From a checkpoint of a small transformer trained on Wikipedia.
Size: 14 layers, width 512, 4 heads of 128, MLP 2048 GELU, 61.3M parameters.
Each number is 128 + 24 x the weight over its row's rms, rounded and kept within 0 to 255. Layers, rows and columns count from 0. Numbers have three digits each. The size before them is the row's rms in percent of the matrix's.

# v: layer 4 attention value, 512x512, rms 0.547, rows 443-489, columns 128-191
# o: layer 4 attention output (transposed), 512x512, rms 0.294, rows 443-488, columns 128-191
v443 093:088163119159125134106167108126085148102120127163156107155134152137138163130153118161146144125143185120151140100115151149120116123105096115112147075118141142091127096094118140118129129136135120
o443 091:115160121136127096124130132071138143168112184128133094135165106099103123156152197140134137103054117107117125108149098134190113134154124167160100138113095136127097080125158114121114107102111152
v444 085:138101106101130147137128141134151098141086192119116119162123130105147098140109126137150101167070167132176121128137133159106100124106121108081133092141131150140147153079127148131143134135162137
o444 087:118109146113093145133094124134125121144145114140130114140091129137120145150131121122109165094125108108103123139140146155137113130194144140129112106104138110118097117172143126134105154150130148
v445 093:144108117115107120161188139122095143120092111068098107160183090134146137145120157163143139095125102123137142152216124116109106116139149119093096112117117146112122156132105122143179135145098081
o445 090:093161128148117121113112145131134116110115119184175135113104137150123106132143119132147133146092125130155113156094127111150124110122101158135114127142193130110146111108168141124122110168115131
v446 093:124125127117108100114119086134124108131095113119179184127121099185129137160156145112145127130138128101122087094047122109139097141134150161150088177120148152134128207126115128106133108097126157
o446 096:123141120139153176123128161123131181098102149157062123119130137079125130110095113133123139129147141126145165136142118117136161134127115149098106086134065130123099059114119172103112126102145113
v447 093:139123109125143149137129129112135132139121133147138119127147087094141151120118112104154068157135151144111138112146123126136129123129135130129160133115109112088096105086136166097114136119151115
o447 091:110117102152107137134081134107089165120131121108118140093107123174153155111167177137127174115133099125100157133111164109109108135106114123136071138134122138130123177142099101156106165108182109
v448 096:117148153115128089084109108090175146136100123171170152104136136129111136126144117118139110096165142098116161129122138113137130149167144172163146124138110149136118126098128127157132095166155156
o448 094:114123145116134111153153142120077135111166084119140092159177122144135145142102128139138168132111076132061084111170116149140124179134117152113168130127125114145150179158117128129130116148124147
v449 090:133111128109152125150167117129187103068124127141139128118130158125115124140117102130124148140137166119169112127125145101136113120103103122136173141112163092123146122125155115108108174142139104
o449 091:154118132171139124119121126141124083163138121139154124144131129129087151159127197153141157089090078154127160111136128155111148123129155144132137084119136108089145128144083141122129081135111155
v450 093:112219103128155106144131120135146184101130136102135147115167119138141157115144132136171094091125124088180101132149156141062142100115149105101158162137159116131156089134084187149155128095140162
o450 092:140070118092143089132118154106127089116115116137115140136161166135137140087162101103117076130118128149132148118172088142156121104144097153135060108128144123102122095128100118087096114174134116
v451 093:138146127117136070134156131114126146101109119119101119141146106106137131154167089053127160129149170167132138126140086139154117107141134141145098137119138102118136141146110169089136092082127151
o451 097:120138155130146173113112111089119097182180112135103143114120145117103107133101139131102117118118118115169116126117114127104076202095125089108129123110132105135106094093136142137164112112120145
v452 095:109154157108137118157110152125150120104114114176170103136111114093149097106148140060150133151149120120126187133129075158078108127129148141136145124140149157160132115119108081124123117142145133
o452 096:159152141143156110102135183109088136143109099107128111126132128112125137126099122173106124118148153168103086128153170105155122107146124139123121150104123111099164134107126129117126099122120144
v453 091:146143124153163143127190136156116132133096141080097139118097132125151122145129112171134147150122105100125088126141092124134138126146092106148139100136122076138149121105123119126096144091134146
o453 091:114122147132097114143093131074148139112124129144202111131128121111125122139169123122156078099132137157123133171107132147166109135114109091115127156095160143090104111128109120097146113162139115
v454 094:114143109161093122140164160178155141134110133111140152123124103113136137128141095130146118111124121161128121125107094138131153126128175140164140141124111121083114119085097136141136102093053173
o454 094:121091097077131149115101123108102124143112162130087108116143109105166153146117122183112122152099136083089106165135142142109175091154144110162118115104166139131136130128129161122091133172136110
v455 095:125121133175128143152109132121115119115102128130158164119186155148132190109140122126155161108173119104179139134149103134129119173116114129130139116129113114117108140115153151123095131130129115
o455 093:165132141130127090128110147108162113136129097152135055115104129129097048172123142173133119140110144145114117130113109139146091135093146146101114156082169146126105147130108111101175124113127124
v456 089:140143182138155127092113102155105098128124109137129136115143141161126126162157132134163130122172091150101147141124143118104097123114057085117138113129140112094145123153101122095077159132116136
o456 087:106129156113114128161145128131148107119149153184129085118100148123140156126140072110111135157087147121155147138139144128137132104120159132083115136091140150159135100133179128118137127121166124
v457 097:155175081121109064100136105155095173136093114109099105150146131147119111104154111154140140132106127090092151134151145085132186115127106136134168100147136126101168083139100156111120187102078139
o457 099:097107169075157126122131120138110100136162122150140185130110179120112138149138124091124128111108124145125166112134143176125104139123107133143092095146116103136111124122125118113143093162148120
v458 100:117110114110158163145112124090061123135119097127093128131090139132118122094110177122100096170152108142113122145097142125148142101144105098123099106131127082151109138146173119098098100205141123
o458 096:118131149147087137169137120137183124118103139126133117104117090146113113145145151131100172112122104124122126145132110141136103165112159159112124151135146126146181138134112087124162104092113106
v459 097:144174112100103135147151119142135095139134129136088133163139096152094155117109139182116115122130124141131153139110140103198150144111110144114133143131116120112087104135132104114136106145115183
o459 095:140098101086139100110145121083153112129157139133112109104088124139128134140111132089131145105118123129135104106103065116087121119125109178113148077122102126128135115130118128134163102091168069
v460 104:123155157096176153122125136117131091109105073110092133149099127101108111124091171131109088110138154148109148146139134135164171117111131107151128068123115155132083145123173185114130048192151119
o460 094:126100095101098104140150136122156133140154161150152133105174126149156186101135125136122107110120091095162139079136066121098117138128139157110120166112122134108127159125125108168136173108101146
v461 092:132140138154130140133095140089126104202090137061134142177149140120122112139113122130122097180127106095135098142145122128120132114132126110143104129123156116089088134150086163128135129152147144
o461 088:113167140125113177133144133137122111090124123174135111126099125145145104124177121094106152137118117110073165124134109099129149130160126162072149096141103137162155128081168135105123096133096136
v462 088:135143139121127120102134070102114151148108135117142138116114097111150172136120155142113111129070142182107090127116110097105110142122104150134171098134120109125120150102110142124165118125142137
o462 087:130113131138119129129123147170136141094118129136130144154103128089109133152135129112125159131151158088119133146133093103107152136113149150119128099110085171151163136129135114077081146123170127
v463 094:154116148182167139148135118153140130153119110112104081136104153132049126123125111106122141134122092078127116101154109123103164143117143154122140163143136149132123102180112121149100135120137118
o463 093:101153124094128114109107154132115141075131124113188183129159144110170112141136102157138144098125154171100160173144146123144145105137109109132140100139112100139134153121086107142156131160120140
v464 095:124080147134106131103120139089094122142082140114112111099119073098113139095143154096081126117124151157115103136119120152122154124169114092119147061098137117172117131114136140142109103134126126
o464 096:146123094133092084133088101145145111145110090129116126100126133180167144171142114145150121132122135128140111116142139120118134131090192116176141166143152124118109148117140109140151151128136093
v465 096:145107144148120180149122160185143080120113103133086151158095089143073095127130075122157140106124156127120145161151109160108118135145064115106128157126133131118127130117112170161079118147193163
o465 094:122121148120112086116125097113138143116064142153149130127148125117187095136133124108123130139106151139139148136124149119159146104123181135142152114115110097146132117121132120120156098133099122
v466 087:134121136107132147127150118107174112135093158095102136150159144124118099102113098117130127123152167101108156087091126121123101106158103103163108131119118098157117075162127138127114175121156117
o466 086:121116107176130094128139110157120111133133101138139060114103099134147154144131160139151124130073111128114149116158141145115162138112182121098145154137106131100128148102113159105151129151097157
v467 095:137132137165140121120129098127111104140128125109152111145098111101123134148174166133149174151095161080126129105131155099117134143115170153128119144145127171129161160126145102164157110130148150
o467 091:143099099077157173151111141133162140096115134149108138115138157133141110092117107129106125133126120154119118146129120131179109107108140130141153091105142103138110114138125134162124123114132082
v468 093:138098108075119102126150129168155152093166113137154088136148138127148172131136124131115115131144091151118120127165108111093129106157098127141125129143128096128144116128121086112116095102141109
o468 088:138122155162157142155117127101099119108116142140095108144150125134104083137136133132110163103093139177172183125141165159145097122095167134162135129128139106150122129107133124120149149103148113
v469 091:137130141144134132112099151163113169159139132149118112126150134074132122157125095118105135157149136125110135096177147141171090113131157147121113132143133084130115146155101161129127123100141145
o469 089:126150115105134108123128109092133088135130154097116147127122154156147119103119126167136139114113131121136123109092159153114129130132073099125135121111105173131171154149129128128158111138117112
v470 094:107116125124124141117123139128145089117158151129136152138113131124153098129123099091112146093117168139099148147126102200154141098096121099159095194110102144125129151119114131143113097141157125
o470 093:142158115138117159137147063103166144097159086151117118135134131130095133142127143127118146144144133081172153124143129088111121134103149142063147069126129148122122098104153152121154134099106128
v471 092:129127146122139128116147126112091069131111117168109111165154173168155125132110121124099173124153085106125134127135127164148133142131111120118127095169084142153134112160115146147128098139129116
o471 086:140163090161145115129131133147143138132167123087085126121120147107144104100123171115118118157184152135130122108149109111108145125102112101139156158108121154124126113142108131134144163140144143
v472 094:150101153144154088091119114140128159153097089095131145122159128081131149114157137128103137123133065083136140161108161121102109138139152150155123140122183096143127125178130152134078167103136147
o472 095:124132133119163115156101137120131118111127114131160096160133132129175135161128119114114120160147128111102140137143097132136150130141099120136109141084105149118104102085159092120151111121147091
v473 091:130121145129128090120118168118115151137109109077149162139122171121084091118166116112170123123136108148121077139106112197094140129102128152120135108159085113107148128127123138173172094146133119
o473 087:162161103183107181174109127136171089174141187166147110092122101153159149123092157130136121168140117128147145121112134123185143160171115105142126147152186126138091177119169105140126136126149161
v474 086:143132138073155095149137096120106127122118134108065100148109165145160118107133153164118127101150114179162116108152114120125142113124118148075113130143140153136124126111164065146176125096123147
o474 083:164124131181126122138098105122160131148148174096156167098111132128119120177136135105150177138105139123095102129069138136104104133138114108111146131090132066158156100144134112162098137165173108
v475 097:140139142123144114140077121103106115155110135094129127107097160135126121144060122138100110142124166183143119161148109096144138126118122095120161089172144092157114147125164148154124101183135120
o475 087:117116124137090169124137125136152091120092132102142136116129097110115098107181085140126171112156107141119099124098096158127128104134164097132151141133136116108123108135124130118153086127112122
v476 088:137121155189151118141129179154106189165137117153147158115114091171129105115159145115118175121170102135129159128103147133132087137118114132105108153166162116141111100205129132151160107165099125
o476 088:108079155113115127133111135103131109136133140144143157101182130135116135108094140108137073116147158139131158162102115076146147168160138114137142115153122144160119144085126155125110146105129143
v477 091:118133127103117132082146103096118151103153138145112112131149174120143111154135158131142129129152083187078161126062132126081136132149148096125136122149118148132113111128093137161105163099097135
o477 086:141108072118182131165132167147146149110140083114079122147121110126165171124151153151140128119118151091165133133153126118146142157102140162112090176156121117159165139148110120119081123141172105
v478 090:121137122128147111112156181116129158122105106192120153081145140121112094153177129142148191125117131106106140127128130112115093128124135139136124108083157112115141123141077114125094149109110141
o478 091:124112131150148138148170129141160122158152159108135147166155147169171150135108123166094123129134157161119153119160144130129132149098123115179147127169107113145146134122134142149115133160133151
v479 092:148118123099108135099099069115172143155125150130137082159132129102093136169128103103142113102081116140157094130135134079099159127135112094161152107148135148118140108132163115134132178152108135
o479 090:109084127128147123136130148142115102113163126141080120119114120124168095097141132139112121167138091126084158123125113169119157127140157117151121142112162108119071149135097079077136125134143109
v480 087:149138143132140113139134132078103101120084117159061124162105128128149084150098145151148124133111118165147134148110110100156131133126106139165100093133141165117107147140143167175153124154130119
o480 081:133149094100136106107113119163138166093140132114149131106158123122103134100103141131127153170131127099102116126151132120107163091157091166134138127114101146164170120119138111145131128138101105
v481 092:138158145167118108142153097115126146108088152108133163077121131113099160144146090112119156116135123117109107150116131139162120154151114143111126132097140171090127178108094108171139075139103099
o481 094:130101124115097143113140151106143109157175115187136101156129099145127117090091152143144093121108166136146084149153102102106126098125081146137131134135106142115133113129140196095076166116120127
v482 093:109128124157103116153073123124123133145106095132079175109104097154136131140112165130110144128135165100097124202108132174117130153157109116103149160116118097109113122162130109143105083107115143
o482 095:150131137120119125134148145138112119138144067157136117125133149124103162128121094128083120128129091153153153126118101080128110111116150117123167104140126165122138111107114159164144149144117114
v483 090:133167139149117183128078123104155116146095096147122154136139162110161130151107133145128099111143093104116148139093130086119134117159110088148160124156112124129136127127159142155109129144146110
o483 085:084098150098099110116133160152091122116137104107098097135154117166124117125105128127131157132154092113136129094137172174088081199126165143138108169130130138127124130158110112103090147117110148
v484 086:163102143188128135112149131088087153131096150116130109147120149135126110120126138131157134147100111133161143129119115105196162126114139117100140139120148128145097130107153163105131094133135099
o484 085:106151128119125143124144135140139118096122140146105123121130137132096122114115140098124113123152122125083152116127138137097078118123100164131131108130137140117127158123109118117173137129149184
v485 089:079138145152148121124128094131100149126120072082169157120161148129093141135125118162131113169107116090138159144121135128118153118101105159120098153129165082161083159130168168092124120142128087
o485 090:148104158163095117123122135150142128136126187162085131135098134122125129156114148131118113096167160106124133117169107159167110131135110144134158142141132157105155100115093118118117130126117131
v486 090:136150110121115118137144103166110158111102141181094090128087132167101145096134117088155105134110125156112137128136129092175126119118095111151161162154126147089134098086116137113084126148146151
o486 089:139134138079148137104120102107048142151101110053116178144134123077140102137131159147135165127114115117100161137119166158118130091142097142126125094099129108139194136164128108141175084138151112
v487 085:120114145174156121116149112113149194121141069132123168160142125103123202171158116127122110108145104137114113136135141107130128149153105123144088165115114132124145142107176097144142076145114091
o487 080:117138114124093156158088150146170079150170184169141101137120155133079097098149168129114175147137122116169168171121107137154109122119127194103153135132149135093140140139132131125148169091119156
v488 092:110133126112110115147095111123132151129148100081111175117125101126102148179081144093105111131143146071083090116162123130138158143126124096154099122118125099167145162147122129122149101177119123
o488 093:123092128130130087132147165122122107104107109125123100110127132113163145133103110166120141119110114162155140121139105138123096119113185144091133139125112102132099096058145141149132179109109112
v489 089:112115137142113158100151124159166137154135136088132138108132110111159156133152103133153128139136154151144148204157111179173133135114148073158132115111150139111098106140143123088106126144154139